Part of a small language model's weights.
Size: 19 layers, width 96, 2 heads of 64, MLP 384 GELU, vocabulary 2048, 2.54M parameters.
Architecture: rotary positions, tied embeddings.
Training: a variant of Adam for these matrices, 120M tokens, 7337 steps.
Each number is 50 + 12 x the weight over its row's rms, rounded and kept within 0 to 99. Layers, rows and columns count from 0. The size before them is the row's rms in percent of the matrix's.

# down: layer 16 MLP down (transposed), 384x96, rms 0.0772, rows 346-383, columns 48-95
# up: layer 16 MLP up, 384x96, rms 0.077, rows 347-383, columns 48-95
down346 097:67 52 66 47 47 57 39 52 53 52 28 50 59 62 54 38 33 42 35 50 18 40 51 57 59 49 43 76 58 70 48 49 57 53 54 59 49 62 38 53 44 32 57 65 90 44 48 71
up347 099:35 62 37 24 42 61 39 43 42 37 49 48 49 62 34 35 32 36 56 61 50 51 51 46 48 49 58 29 49 39 33 48 35 64 66 45 50 43 55 75 54 69 37 86 44 46 48 37
down347 104:71 51 53 75 51 27 32 48 55 72 31 33 54 46 80 24 63 52 52 35 28 41 53 52 51 64 61 68 53 44 37 33 77 54 55 44 53 64 37 52 47 42 45 39 31 38 48 64
up348 090:39 41 47 33 42 60 31 40 64 71 59 43 43 37 37 61 53 46 49 48 73 40 76 39 46 39 51 55 41 56 44 41 33 82 60 36 60 62 48 48 48 52 65 44 62 58 49 56
down348 097:53 56 57 62 61 48 57 53 69 48 64 59 66 48 67 56 66 44 56 56 21 48 38 46 22 32 65 64 65 39 49 41 60 47 37 60 78 59 64 61 55 32 45 51 48 46 56 42
up349 113:60 42 43 37 39 43 65 56 34 37 53 27 50 46 64 32 57 54 57 56 69 61 58 55 57 76 41 33 53 51 68 55 58 75 54 43 37 40 63 44 60 53 44 67 40 49 81 60
down349 102:53 56 59 29 20 59 43 36 49 51 42 54 18 63 43 76 36 61 35 70 66 53 63 55 37 59 46 41 43 41 49 54 60 41 40 41 47 60 48 36 47 53 38 44 64 44 37 53
up350 095:51 64 25 45 51 51 67 54 30 42 62 44 34 38 48 43 44 49 41 63 60 60 48 63 46 71 34 38 35 34 53 89 43 53 53 50 47 61 71 22 69 52 44 39 25 55 59 43
down350 099:50 25 33 50 64 36 67 30 67 54 48 41 56 49 55 47 89 51 38 44 49 40 48 40 60 46 53 54 67 58 65 38 51 46 28 57 52 62 51 58 50 57 36 53 44 49 57 56
up351 100:81 47 34 19 62 59 59 58 36 58 54 41 42 38 40 46 43 28 40 65 46 52 73 52 67 53 61 38 44 60 60 57 44 47 53 67 34 36 60 55 58 52 60 67 30 50 69 49
down351 104:47 40 64 59 54 53 32 35 59 56 42 80 31 48 64 59 58 78 70 42 82 36 51 27 66 35 29 60 52 44 66 50 44 51 60 40 40 34 53 39 33 58 51 37 70 57 57 44
up352 107:51 43 47 54 52 55 51 46 61 49 51 26 47 64 57 51 32 50 54 59 72 64 40 35 72 69 46 43 59 39 67 52 50 48 67 39 43 36 60 49 59 71 37 56 53 46 61 53
down352 100:34 54 27 40 43 63 50 46 66 67 31 48 54 37 50 59 37 49 56 44 67 62 32 60 63 46 64 48 55 42 61 51 45 56 35 41 64 61 72 42 59 58 36 52 44 43 37 59
up353 096:47 61 29 43 59 71 53 40 56 39 44 33 44 51 35 56 44 54 52 42 57 35 46 38 45 42 46 74 41 49 69 59 59 72 80 59 51 53 36 52 39 48 42 44 49 47 57 66
down353 093:51 34 39 35 58 37 39 35 43 52 51 61 32 47 37 63 31 64 52 63 39 43 49 53 62 41 39 48 33 56 73 32 45 71 50 50 66 40 44 45 46 68 56 41 71 52 45 33
up354 097:38 31 51 45 32 72 54 62 75 52 58 62 42 64 44 71 49 59 21 35 58 42 60 49 41 48 43 42 56 36 52 53 55 43 57 47 53 40 55 41 40 54 36 55 50 72 62 41
down354 105:50 47 58 44 39 38 50 57 33 52 45 50 69 30 34 53 55 42 43 73 43 50 58 60 61 69 66 58 36 36 69 35 78 57 48 59 45 31 57 56 49 33 70 62 56 54 51 69
up355 086:46 59 55 37 60 42 66 59 70 38 60 55 45 44 45 48 49 57 59 47 53 45 58 39 74 45 57 56 53 24 51 83 66 42 48 44 54 50 44 66 60 44 38 36 38 67 41 37
down355 079:57 62 53 43 32 57 34 36 54 64 40 60 62 65 51 49 55 66 46 45 68 72 54 45 35 74 47 39 49 54 34 30 52 48 41 52 71 38 53 42 52 48 53 47 60 42 32 56
up356 092:33 55 65 47 54 65 49 45 55 34 58 37 30 55 31 54 27 58 54 45 49 51 40 53 74 55 41 47 66 65 42 57 44 33 41 53 55 45 57 36 35 37 44 53 62 63 53 36
down356 089:47 48 36 29 48 34 37 42 32 68 45 53 61 45 41 54 49 52 68 30 40 63 55 46 52 66 64 59 54 52 45 65 46 45 70 55 60 31 41 49 47 34 58 64 66 45 41 36
up357 107:52 69 47 57 55 24 59 60 39 57 37 38 30 69 60 48 46 42 49 45 56 47 43 60 64 77 57 61 56 45 61 57 39 59 53 28 56 49 67 52 61 55 61 51 41 34 77 53
down357 108:54 57 46 54 49 62 44 50 67 59 64 66 34 43 56 41 57 53 21 40 73 66 40 47 30 58 32 46 49 45 52 52 49 48 42 39 38 44 44 47 40 43 42 52 60 40 63 52
up358 111:67 46 61 51 55 49 66 36 61 54 52 33 30 57 61 28 45 36 43 57 65 48 49 07 64 52 61 61 42 44 53 49 43 47 38 22 40 61 51 50 47 72 46 53 44 56 47 38
down358 110:29 51 52 37 44 41 50 64 49 59 56 49 62 51 68 56 59 53 58 72 41 36 55 56 58 64 35 64 60 61 64 61 67 41 52 53 48 53 64 50 38 34 49 40 33 34 35 60
up359 096:30 20 31 24 41 80 58 48 42 71 49 52 53 75 34 64 29 55 22 61 66 31 42 55 42 74 37 40 46 59 57 48 48 59 43 39 45 41 61 65 44 52 50 46 53 31 73 53
down359 094:39 59 46 62 74 33 36 49 66 35 60 54 33 49 47 58 51 40 67 20 31 50 54 65 49 54 65 57 44 34 35 59 42 43 65 42 65 70 29 36 72 55 49 44 32 63 30 55
up360 097:47 42 47 50 55 63 64 32 61 40 47 46 49 66 43 50 36 51 23 53 68 40 49 54 54 41 39 59 48 33 45 58 58 69 36 58 55 50 60 70 38 58 50 34 64 47 57 56
down360 101:58 63 46 71 65 37 50 32 56 51 66 48 49 46 56 49 40 28 48 39 49 38 53 43 32 45 68 47 43 52 52 43 34 44 43 33 58 71 46 41 69 41 64 52 64 44 28 64
up361 094:37 45 47 54 47 67 42 34 53 38 42 41 57 52 59 46 49 62 46 35 63 46 55 44 71 59 35 31 72 72 52 50 38 32 45 68 46 34 78 54 85 40 38 67 42 54 52 37
down361 094:27 44 57 44 35 46 65 63 37 38 42 44 55 61 46 28 54 33 47 54 73 45 57 48 53 54 65 55 74 39 51 71 37 44 58 39 44 56 27 45 50 51 37 40 57 44 84 56
up362 104:67 43 44 35 46 58 60 36 42 45 49 41 41 76 56 56 49 26 47 51 68 76 39 46 55 65 45 37 43 48 41 47 50 59 38 34 49 28 44 29 46 59 50 69 46 50 36 34
down362 106:34 56 68 23 48 36 34 71 47 54 50 65 58 50 78 54 52 47 44 42 26 51 50 48 62 57 62 44 50 58 52 38 35 51 41 22 42 59 61 38 45 35 26 49 50 76 52 55
up363 106:56 52 59 47 52 56 66 57 46 44 43 43 60 69 47 61 43 55 34 22 67 40 42 47 67 46 40 58 39 59 37 60 47 51 68 60 52 51 50 55 74 43 60 37 63 61 40 87
down363 101:64 41 41 41 63 60 59 61 46 39 25 61 27 55 58 59 48 51 52 47 57 64 35 69 49 20 73 60 53 36 47 42 52 50 36 63 37 42 39 57 52 58 47 43 76 41 40 40
up364 093:54 52 54 53 64 40 50 51 67 52 50 51 51 26 44 49 52 55 51 60 48 59 69 41 45 68 47 40 54 41 52 63 45 42 40 42 44 63 53 49 60 12 76 66 62 43 33 49
down364 098:65 43 49 46 28 61 54 50 41 54 51 60 67 59 50 58 45 28 57 37 57 28 50 47 45 63 57 35 62 49 53 29 60 53 51 69 32 59 38 59 59 74 38 74 57 47 62 55
up365 106:39 41 41 28 55 69 52 61 55 46 50 36 42 60 45 40 36 58 35 37 47 60 54 18 55 53 46 59 43 44 58 65 28 60 61 30 37 36 59 58 50 64 60 36 41 60 51 25
down365 101:31 54 64 43 64 78 50 41 35 50 47 55 57 54 49 27 52 53 50 54 54 43 42 62 50 42 64 35 44 45 55 30 58 35 36 61 58 40 49 47 54 65 43 46 35 55 37 55
up366 076:54 43 60 60 39 72 50 40 41 53 40 69 50 62 49 65 68 50 48 40 56 57 50 48 39 27 68 44 61 34 32 28 47 58 32 23 65 62 44 55 68 48 40 55 62 46 50 61
down366 075:48 47 54 45 56 49 42 63 56 63 50 41 53 38 52 32 53 63 56 51 40 36 48 52 40 48 36 56 40 37 00 35 59 46 44 61 61 55 40 58 41 62 42 60 70 52 67 32
up367 100:41 28 46 47 41 80 52 39 59 32 44 51 56 76 61 49 50 56 30 54 72 65 43 33 52 44 68 50 54 41 48 46 44 39 46 52 37 47 47 50 50 64 57 39 48 54 61 52
down367 103:44 32 71 31 52 63 58 64 51 44 51 49 66 39 34 42 55 54 55 63 33 31 31 44 51 65 59 59 23 42 59 57 71 52 53 69 45 49 24 56 36 29 52 38 46 51 41 39
up368 105:72 36 51 42 43 48 50 54 62 34 82 58 44 57 42 60 57 51 58 41 51 52 54 53 71 66 55 65 58 51 54 42 59 46 56 28 53 43 62 38 54 55 79 40 55 66 66 56
down368 094:36 52 54 46 49 51 42 24 57 62 53 74 62 53 43 45 53 52 53 60 33 62 36 58 56 63 35 34 35 45 49 55 56 31 64 56 53 54 36 52 52 59 45 49 35 40 44 52
up369 093:36 43 49 52 46 53 57 49 42 37 70 65 44 57 58 40 48 72 52 42 59 51 37 33 42 70 41 58 61 23 53 66 60 30 47 65 37 61 34 68 65 31 69 38 55 56 69 54
down369 095:57 53 49 68 44 38 58 50 52 58 48 64 59 60 59 56 54 58 51 35 51 41 66 39 45 46 42 39 62 64 63 65 72 48 46 63 70 37 34 29 51 42 19 37 50 45 41 42
up370 090:54 28 56 42 23 61 38 54 34 51 66 67 36 59 43 52 32 45 56 29 52 45 53 60 69 47 63 60 37 36 48 38 60 68 44 53 53 46 49 57 62 61 60 45 74 61 44 51
down370 095:46 53 54 52 54 62 58 26 53 46 46 52 69 50 76 67 63 51 60 42 44 29 63 44 42 62 44 73 68 60 33 53 55 45 50 46 80 47 44 28 37 57 70 61 65 37 45 44
up371 115:55 40 38 54 47 30 45 66 39 37 68 45 81 54 37 53 28 30 36 66 63 41 65 32 59 63 60 36 43 51 68 52 42 54 84 58 39 50 49 64 60 64 47 54 31 58 50 46
down371 116:57 43 42 35 57 53 45 71 60 57 58 53 47 45 54 53 54 83 56 60 46 48 33 49 68 51 40 55 86 44 24 49 46 54 47 43 55 49 15 59 33 60 59 37 64 43 39 58
up372 106:42 35 26 57 54 43 74 53 52 34 52 65 51 56 67 55 47 38 39 53 43 37 67 58 50 68 46 38 65 34 61 42 25 49 43 49 56 37 53 39 86 52 55 52 40 71 51 52
down372 112:43 49 41 56 40 47 47 57 49 86 34 47 49 47 59 58 49 48 49 71 58 51 65 52 44 44 65 62 57 56 73 47 45 51 28 58 32 37 36 52 63 47 71 41 51 57 44 18
up373 094:33 51 55 26 73 64 45 62 48 53 50 56 54 53 53 44 54 62 50 31 34 54 58 58 49 47 75 52 50 52 65 49 30 73 58 53 48 43 56 48 62 41 33 82 54 22 63 53
down373 092:51 41 42 53 54 76 38 43 65 47 38 63 62 35 52 38 46 57 67 47 54 27 29 59 59 39 66 43 46 44 45 52 33 64 48 65 54 41 40 43 49 55 29 33 49 61 36 47
up374 097:42 55 53 53 33 67 38 50 62 27 46 38 59 70 47 49 55 53 44 47 43 47 60 53 69 57 60 45 51 26 59 44 38 35 42 56 38 39 40 48 60 48 42 46 50 50 35 48
down374 106:38 50 53 50 60 46 46 47 69 49 09 53 59 50 31 62 65 18 60 56 58 39 58 45 50 50 49 70 66 70 51 44 48 60 52 37 48 46 54 52 45 39 55 53 45 56 68 31
up375 093:27 49 26 35 79 52 22 56 51 40 69 47 74 47 47 47 41 41 69 29 32 50 54 49 59 32 62 45 48 46 68 49 49 49 51 39 46 40 43 51 51 42 50 79 31 45 35 36
down375 094:50 72 55 66 61 43 50 69 27 64 70 28 47 55 45 40 56 37 34 57 63 33 38 43 30 70 34 48 51 52 53 63 44 40 62 40 63 31 70 48 59 71 35 40 55 58 68 53
up376 087:43 47 42 40 55 50 46 32 48 79 46 49 48 38 53 56 49 55 33 47 55 53 60 25 68 49 58 69 68 38 44 40 69 42 45 23 37 31 48 57 55 56 45 39 65 55 57 45
down376 084:49 62 53 45 39 57 48 47 34 44 50 51 73 31 57 39 46 65 65 32 35 53 55 74 45 45 78 53 42 57 49 42 51 49 41 59 61 52 43 45 57 50 31 59 82 32 48 65
up377 096:57 47 62 50 49 41 33 48 71 47 55 54 39 60 24 47 66 42 44 31 63 45 51 38 82 43 59 28 53 67 51 55 42 62 52 37 49 32 38 47 49 49 51 29 45 61 56 43
down377 096:59 50 47 56 64 55 82 41 65 63 63 38 58 42 62 50 37 54 48 51 42 31 43 47 52 75 39 58 44 59 69 68 74 38 54 57 60 50 45 42 42 29 27 55 46 45 44 62
up378 105:63 49 61 47 43 57 35 35 54 60 62 51 27 48 43 54 53 52 49 68 67 60 57 27 62 50 57 62 52 46 62 97 53 28 54 68 41 69 57 12 46 62 69 52 42 37 54 51
down378 108:48 14 39 54 53 31 47 35 48 31 39 35 74 61 64 37 69 51 42 39 31 51 57 49 58 43 45 33 53 62 66 40 74 51 42 27 43 47 36 74 60 39 55 44 54 48 74 54
up379 086:36 56 60 55 60 49 59 72 58 23 52 43 40 50 62 65 45 37 46 38 64 50 50 42 48 48 55 41 65 40 48 59 62 74 50 45 33 57 74 41 63 34 70 34 41 48 52 42
down379 084:50 64 55 62 65 50 70 47 43 60 22 50 45 59 56 35 63 62 51 63 58 48 48 54 50 42 44 24 37 37 31 39 34 35 40 52 69 55 44 48 45 37 67 61 82 54 53 45
up380 081:42 60 41 60 64 62 34 50 42 41 50 38 54 61 55 70 38 67 37 60 72 47 53 29 61 73 45 41 59 43 37 36 46 55 83 54 52 52 63 60 53 63 61 37 70 52 57 48
down380 084:67 60 63 49 54 37 74 65 41 51 28 75 48 42 55 48 52 67 69 51 46 33 47 45 59 51 53 56 69 46 41 49 41 66 38 44 49 61 54 38 44 57 56 69 89 52 50 48
up381 100:58 40 57 44 41 35 31 51 46 55 65 63 48 41 51 51 61 42 46 22 63 54 67 62 54 53 33 41 71 64 77 34 42 52 73 50 35 46 59 62 57 50 41 49 45 47 50 28
down381 108:59 83 48 56 41 50 54 39 48 44 42 61 46 39 46 53 52 63 47 71 38 63 38 36 67 61 33 46 55 47 28 57 74 41 53 55 39 52 57 37 54 45 73 50 43 46 41 55
up382 096:32 38 58 53 39 44 32 64 51 55 51 45 50 63 58 52 41 50 52 54 46 53 42 40 49 46 76 52 54 55 63 38 72 49 60 63 42 22 64 51 62 68 49 35 39 62 60 80
down382 099:48 56 35 84 51 59 69 44 59 34 42 64 60 63 60 62 54 51 37 43 49 62 43 39 64 54 46 50 54 43 50 69 15 58 63 41 42 65 38 40 45 52 47 53 23 49 52 24
up383 089:49 64 45 50 37 49 56 26 50 65 56 52 63 48 35 65 51 51 57 43 53 65 62 39 60 60 56 40 58 41 45 74 45 31 67 57 62 58 47 57 63 72 49 48 52 52 54 56
down383 083:46 83 49 32 38 68 59 35 44 46 53 33 47 22 45 48 63 66 46 43 32 25 58 57 43 38 38 49 42 63 57 27 37 44 48 68 51 53 60 50 43 50 61 33 55 39 45 48